Weights of a small GPT-style language model, trained from scratch on English Wikipedia: 5 heads of 64.
Each number is 128 + 24 x the weight over its row's rms, rounded and kept within 0 to 255. Layers, rows and columns count from 0. Numbers have three digits each. The size before them is the row's rms in percent of the matrix's.

# layer 3 attention value, 320x320, rms 0.0259, rows 36-63, columns 256-319
160:100146143145101084146113140118123180129108127119141132157134127094140154124146101139115142126156129112123092106151100099076132162139120146117158103120080128093107104132153144112165107129128141
116:158088093125152130139154085129094144093147115147125138121112076145115145101117128121118061138146139093129124142142137170149114117150121112108127128181167139161102133151073136134105113101172131
153:154088115130113126144126135112106122122147116199134131134107108121139144097157136123120102104177157096137130137106136172145110109132130116131104082162140150195120131123140145121108114090127153
151:147140152140103099142115125148128097167106156124127119092126133172136151144106133121128119127126124094148119110158122140149091114117128157113155124164140107121140124137176144165144103133135115
124:111139083143120168134128107114148118134152109092110103089103106141123109134131099126109118130134089145127131146153142153112187151122113117128102154109131077114106115138128094067119138161155126
137:128136154135167155107093147134146115119118105132109145137119123127134190109098133128107144163099144141130146158090101128121091120118124098116146117098139136119119128083128121126130167124130156
133:083108124128143081125107149117116118174132105170118074120130159131123096133124151131141125119144133147121199137157126090124148110102165117149130175099125119137158145104126130118146141113093119
149:114165088121058085129168122113163135135166094110090124123123160091129088105105133111112146108121101108152118112173132146161142127177119082132134125145132118130139107087176135115087134160133132
119:121152134142174176136129114110139150104130097148119153141138138136111162129126119158134127109084124161130140143115084119087110127116147159123122129146139105129163133142107137170173128118108133
129:135094137127101180124123160145159112169109096156113091122139137158152127124160122149131128140103153128141132129108135113163128101139136128112154109130113123118119151111128155105182139142104119
154:149125136124130142122129115134131161092111109125105132141119126129117193094124138110127126143111174097133135118109083172164150140162114113114126129149110142115122110152112150136144105111143156
154:105124125108160104143097115135157105112119129137110107106109109152105094122129107079079124122120158105148117133149133127113122140107069106141143099078125165146135102078129162173100083122145144
130:077140113125131174132124136117135130097095145133111153145121145117135085095156150119152127122111082106095113144137118104075131158168123086175104148153136073115135136119099084098111140156163114
137:140114123131156061086128120191079129134113143099098124085112105128140163152109135177103128152134162139134146117160100146133091142143118137098144102101135151151102121126118152147127129092114147
121:093189150136167147161121124123135085120146152145121182116086107156138119109119120125133143136093147149143120136149121139118108117136112173174131153141104093151171131169142120156113112127151140
156:108158110145129137135136159138123100120102109101145108102136149164130127108136149120146130171101111129108131149120143163158110143129149109133105146122127120143139099139111093096137134141108137
149:114131154117173097144130100135134138099152161145128091131127127140119121115107133128143153113103116098111106111135127138129123127132144156176131168130108128116159115158182141191108134142132118
135:146122100149130144112149134128174135158125135147099075160119122110135158165132137155146123128118157144160119114126100138152140134128135148080159101142111149105186097116136150146164122126132129
136:103109145120143093150113087113108142081151097157105111138120122087138115107127144120099137097154184141122194115156128113114146097132126135150110114104132110100142115169117141099109140137114120
142:158081124114160157117102108107128147105133121141124112110163103142111127144115150118114088113148140145118178144073153108115159142081138085120085146123151155108130123171071119120108126096141085
140:119130168126104109134070117138134180096085135086149115152141093137121093171133110122099176138105150121137133142147126124085152135084143156135146135071128123053139129151130115113125149139120112
146:119148197142167120135134109144113143128143101133141107138105082134128144160128092168130148129098127103125123094145120158115085092141166145124121152132134097111110131128141146119128135137102120
138:121125123143119138093102116124117120123158084105148120123146142110118098130125120124132114079056148166180130150074149124075124135112134114111131115131187119110189091106102107120111147165120142
148:105153124115126127154192150120139137167134132125088107147116170096113154126152148103154133144122097127110129110137098133165140125175114105101119152144098113129111159096120166151136100109111142
131:140094164122176149136092107096159161120121136195097120152119120126104150122136146118130103153184099111081162141154113112104147106137138145158105129130139139107078116113134145115145139076115113
144:081128092137155122142137120134093106130121150129115148121141152132136094113120145100142137144146121110131133149161118117175087174137147122150128131145090151132146118156086130173123077102128103
139:173085123137160119086127126111119142171159083135096071119173159122135101124148126133120065147134119101133138119127132152151156121122186112098135161133156137109133118096131127115143135127098108
142:133120142112151176095145125115179142093164145172112139112106092122142115116142150135145122130096100125117111124112137090116159110184145107137137131108126124109094148131102135123102175129137111
# layer 3 attention output (transposed), 320x320, rms 0.0262, rows 36-63, columns 256-319
150:137121129109137196127156139129130151145170120111143082135108130134137133133155135148156090127114140137147156121114139128126068148087108120134136164074142126149129107117133106136161102136147125
119:099160169142144083172110176119176109142135162114106109127122187105126123158123125108089200128133150080110124138085156142131131104156155131101142100101147168121150133134161098129119135098099151
147:090177152133165113156135164123163163157108130108126104117114162087135114139101098122144170161118122106107117157109164111118141133111138140088141129096128149084132155118144095147137126134109143
145:072135094110126156099109135141143126130159132140121102169128136098144108092152114143167142132158100129140175133128110139119129120115166111146173127080143165086115145117148131105135161126125104
125:105096125114117150147119112149140099111107147128131123109136166117134163100144138164109145158134186104144104129079148096133108099134139157122182121149122127126117118117158155157111119114096124
133:130126133157083089150153110154110112158141082156148096120119091131142076107099127146130131107113101160154122128159118125164144175144144141145073151132124099136155160147125100094081090139158125
132:156107117154130213117127085138101176103095123109136193130098119132134133106121116122108112132132154135127118111168128109138132140117102144129109092170091098126092121146088131135116118142165111
140:134112168133181157147101106146129144145097151155160150129151109124124121152156133142169139146167105153127124121115122098062110113122185153143163146136084124122110163138137145120113098095137109
121:137111138160111072124121095158116118151114100142099124098133132117159106089092136132081113116145159124122101114130147152173155157132104143123108134116117099104144124104127131105102136127174126
131:139176100091107095142136149131086137150125148120099162166150086102130116126119137152138106113128095139132106149153115135094108119112117120144163142128128120125132109160085137135117126129125138
150:111170166126131126127115141141161098171152109116139086117144121141137082130099138133141101103157052120121131131116147134128141136096146116122121163118138082111159136102142090118103109137135119
145:144135142117117134140132122124103146173158095165151124146125132092130116155134118153186164128150100141160159110093135115158113114120164166121149155114128131122126178130156156114105124112102128
127:151069126145149092113128132123151138134156132113153134098114151187127181183120119109127143108147138143116141100146156127135161130132145122124143158106092136152092118154129152175133101103142134
138:138149149114084156141139129122141081101166145148150078160136128095104116105126142120135106142081105121137111158113133148131108117148142110159088131159186107132152143105138083099081111135115148
121:153122126177173136122129094108148119140111102131137126123148144132129098151123135149137112175170106120113159082149132112143169121082130119103155164131136137095074161098111188123146174106148141
146:118121131134103109139102049135139102112146144140163119122153139129112135076121122118109151131085169143124129129139099072132172132140129144132137135156147085143133145149131130127090096130112104
143:120159147133124147096120136144142120110113105105154142132134138131098093108118136110118116101176141127149168115134110121170138110098109108104116064135162135091135143111120154108160151117117127
135:139176152124142141131143134130092137154089119151120156150175109111143109083122133159129097116141104100130114131116136116086109123112105128148143117117111116122096135134101140099121140146151119
136:114101146159148215115134167107141128155135139072121174125118144164123174178113168140159125165161126097100089114105136130123115148111109109096099130164131135108129135109129129190163161148161161
141:118139113112107114131122159114156128150109130086108142157142148160135130130135117119112164116125119103127083169114141123142140124167103132108161093124121116149131095124143112170126126169090143
137:121086087129110186080127122135088102120187115127132142106136129168135162133143149129164111119143095138162143134130096129165140145124115119135087118153130128172139100135132136146135139137129136
141:113146097133128092109146104150113106094107141116103128101157158124121099113119138096061129138170111124111130135099145140137145098096109121145111102131129168087140155108126126128108175123142159
136:117088110135090167128149138123111141151106100144111133128157144145143154129140090127135166159149091109125099148127142127164159139159143148122144132121097176154108162131180137142129135149134107
144:186153163111183090141110116137125125116097123132115140137146097137144088131096147150094089102144140133103117111106116138087117106101135120155129129143107102093117118134093138102104123112163109
130:110132116160123099130142151160120171144114123068145156089098142120160105101113139133105100095117194124149061134137148123141077143101069158103091110125122059102140140123113094127144100144144150
141:174123129139163147129096123095136178162171151085149150162116164159115152168118135139152120127100143117132140103137116113069144112117104118106162126130155117182106129131090143117136147105148120
137:115172150104094136120134121142129149114093168099137176148112112133123114132111107092096142090131109119137102138126136125112085121125113124142144074116089152166155122147098094154133130119110123
138:174166103107115065141157173129125122123055134104135145142174125114101099138139128149111113116130165151154094151123129138139126103116104141117155123132143096103130129111116130142127091104094174
# layer 3 attention query, 320x320, rms 0.0348, rows 64-85, columns 256-319
100:156126142140101138123131120121104156149172124094118099096120126112147099138109141126082124105136112141074134125147136110105153129119170119094122176143123128143139106112128143063150130130131123
114:087101128110113130118160151163127204163148153129152128159118147119103128116105194134144105168152138110156112149107118123149142108113119101116113146137129123108149133113108155137126149130160152
096:114150153148109097079139101134122131140110174135157104142091120125155103118105130098139166156189128134096105101117162107087122116111105164138140137126119179197104132136107130128119135169159145
098:108116102125141115125144124118114169141146146116109093131116172113093118123148132167179170097180137138128164125141170133182131143121160090125104140142130164117126115129127134119129158132124124
088:101118096108103127134146122127172135162131153107150147131168135150136161102145110098119112157094098118139106127148133124131132103114095128185181098113173143133167151142127131150149079147096114
091:139093119145113134092140158121125111130147137118130130164137174107107078180128193153161137108171164140102142131100135168152127157116139104089116142137093117101134133136160156114089173101165134
089:129157129110135106134130099155123145140155090124143154117120096143139184118116100127114099107091104108166136163119099083123126098118083142123130163111119103098143136127115137131165106138155134
095:135155146175124109104120097116111105103106162149134119135094099131113082088102071111138165122132146172092158107166175109071133112160151129115119121116114154188075119108114142116102143142097106
102:100119068120116146152127139121134144148118147094129149128128120144120096131184109095154121136116133129127162142170149123140164111134122128136115097132153142142130163117112145147160090153083085
092:091153101119129090176142104156139134166117146108156100134151152165140141137137102132119158150102139090136118119122137088148151118138116097109119188120119154167143142139107108112138134167152139
089:151150159113119147116104135139096154092109074157134121096073075090136158115091118136077093127103122132160146164099108111098136107125104111119113130131127092095108156122124123141131111142157138
099:136101133133145104145170154144176130158164147141133181109163141161129139114140156095120108148134097128106144124097124128124115093113106135154152087114130123146132110121126137178124076129093121
102:131160115113099138098130118141086123144114165100163135117111131109152090124135099170151187116123149126124140070178161124110142131101133120121151173144146164149124139128116090105159155187126123
098:100146142131091137131091086149109135147144152125125097098114132134144090121119117148143181082124185138120201111146165115155162131126170113163157144120125186170082096130142161131128143163096116
093:088101164121148147125131177145124188117152143146121162075075110129103124102130167130139102134155153144135150131122142140129124119119142103129129124141154107135077113106110145124137111131120134
090:118154095111183106172117101151155135140142159104148165128139123173119114133165102096142131111154157114120178112161185121136188129112142115143087130128158156189146127118110126132151148157082117
093:140096122128131172169107137139140096083134083136133153118137127113102167131152138098117073117076097100164130166138112128136115130154133142166153103124183121086158126117134125153141108086108100
102:160140116123118104131138144147149161135104162154142139133106124133117109126130161110152125107159142145124190143110151085131146131138128162108106140162150120156107169100130131167126149118171105
106:153133087132132157151116166119093124114126083136124190099128128125118131167145109138130090134125124141143139157112092104130143138135115090114124139169129099092141175070129112160117083115143121
082:128118101077153126171126108157137142157142106100130139102165114151160180123108110107084131160093078134167092146141111105155129120101135140170154111132180152146177126134106093155189112146082137
106:123120131117114146129160149134143157141135161124134129144139134136115134135108185146114131152183136174118157155088130123135140142096095093093101134153117105147122156090151158141100112105171145
084:118117083080156108153162143131177143169129119138117138139207144142123188120161146124129115154077093113153092132131103121175122122115097152141145097125128110109203158147130129166159088109111131
# layer 3 attention key, 320x320, rms 0.0344, rows 64-85, columns 256-319
100:122188120115142137069122174143155135112052121118119137111123160119171113105142086117135134144151160132119122129134136146106087131119157133112142109133141128144124124102139119100126118132133067
111:158125099128138121113106132170123162148135113090148109159145146158094124121137148148116117133182121104140160108106106165156143169141104131081145158164079131134150118107145137089130128126121147
092:111102104113141150073127134077156125117089125167135078124124153082102150099128066113132149125130172108096114153099147098135108153106136088141082101117108134121134108123111116106126148080118111
100:152142183172096119155137135089131128138157108127133133183134165151126102107112127109123140140186086132141106076099111180127128137087159115098093144140118126137121096119120144075132169122154125
083:156157142094070141123152158124129108141147118111178139120141169119119093097080124105133113164109141114123164107113131148134106119118141140084150112142129134139103132120101113120098166130118156
086:178108134141146117110115105109151159132110113132115080129147116133121136097140125148103092109188120115130060092126108132097125200145105138087115145116079154125134139130096150134182107097140110
089:110149120130126113145106124211116115104129151112119174135120107150132135192111155129143132112108133139149167158141145113177168093151131157147157148144154122132134167134153120146095099166119135
095:087138133150142105119121089080114105137143113161134096123133138144126140122112102116176107117155129142151117114116147137095098116114156098156083090068141084112117097119114110077113128118100119
101:131169116106087113130146122115102133145169116111167119137114158135127087149118130110174095150140082124135139098109145156145121119121148114102128114134096081126114108129108100125088165144136129
093:133153141123132099095163158112164120134069110112150151178127187133097118132134108078129168135124160137150165059114142181149136119083166144128157107127116137123127105145142120109118144143151121
090:121129105133117145120107086182105131110158128125124153102120074151143160203161134157152115108126125142142154170130149083158136113147131140156146142150167093122136146123174105152093100158118149
095:106098099091153125145100140159124094154112122126140116138143101088104109094064147156123132103106149126124144167178106120106123138173151112105140130138116125116134122106134131149160143117137142
102:152166138110100115124134144080119134132117097139124104154120170098154133127146135055119139142139140142139138111096146150133104137074125114110088094120129089142113124135123111114119138099121087
096:153171143154141128133136139130105103112106138120164160121109141153102111109128122132158152102122117155125130149095096096135094091062103091100040105103176141151108164129144147110121155146172117
097:162113089145110138143119132143094127151134119125156092146132174105130118109112154154140198127104143139134156168128143097130131180121126104090115135150091136138134111117182147138151167094134131
089:100135142117115134138139150093130107157127128137155142154127167129133089115150161077134146164128134167141134080145136163135129118080163118126162132139085133150103133148114093073101152118143127
091:111130113118089081141140088178081144126157139126139120110117126146115127119136190137131083141109084133132153150149139116135148092159111136150160132123157099117108126139113094146118118166117138
107:096113073117138129111083084117089141149164103110146096156126140149112137172213134142145130112178149156144127164113170106182156134130147139121134166116127121125116158103098124128089125148132123
107:151112103115127127078135112146123176127115096140111092081119098129148144149131131130162121111132148121194157152134177135132125148122146139141203127140129092136113125158148132163114069180122141
081:093156150103106147145132190177133101112090157130139139156113143143107109090120150102120186183087129122093187135135124114138140078121133131154159133144165120127120123117155148119103159151125150
102:166111100132143175080098116145150138138123106111130121107147095144107135139111119192134110113198151093130121131125144085124099167146119125115125146153103188127135156126141167125122103119134129
078:150123148101117142135132169164138120124138144067134162155137111134150124132092130145106122148120102129127131120130118156136163122141133175097189142143125173133140123095111139150097138178130170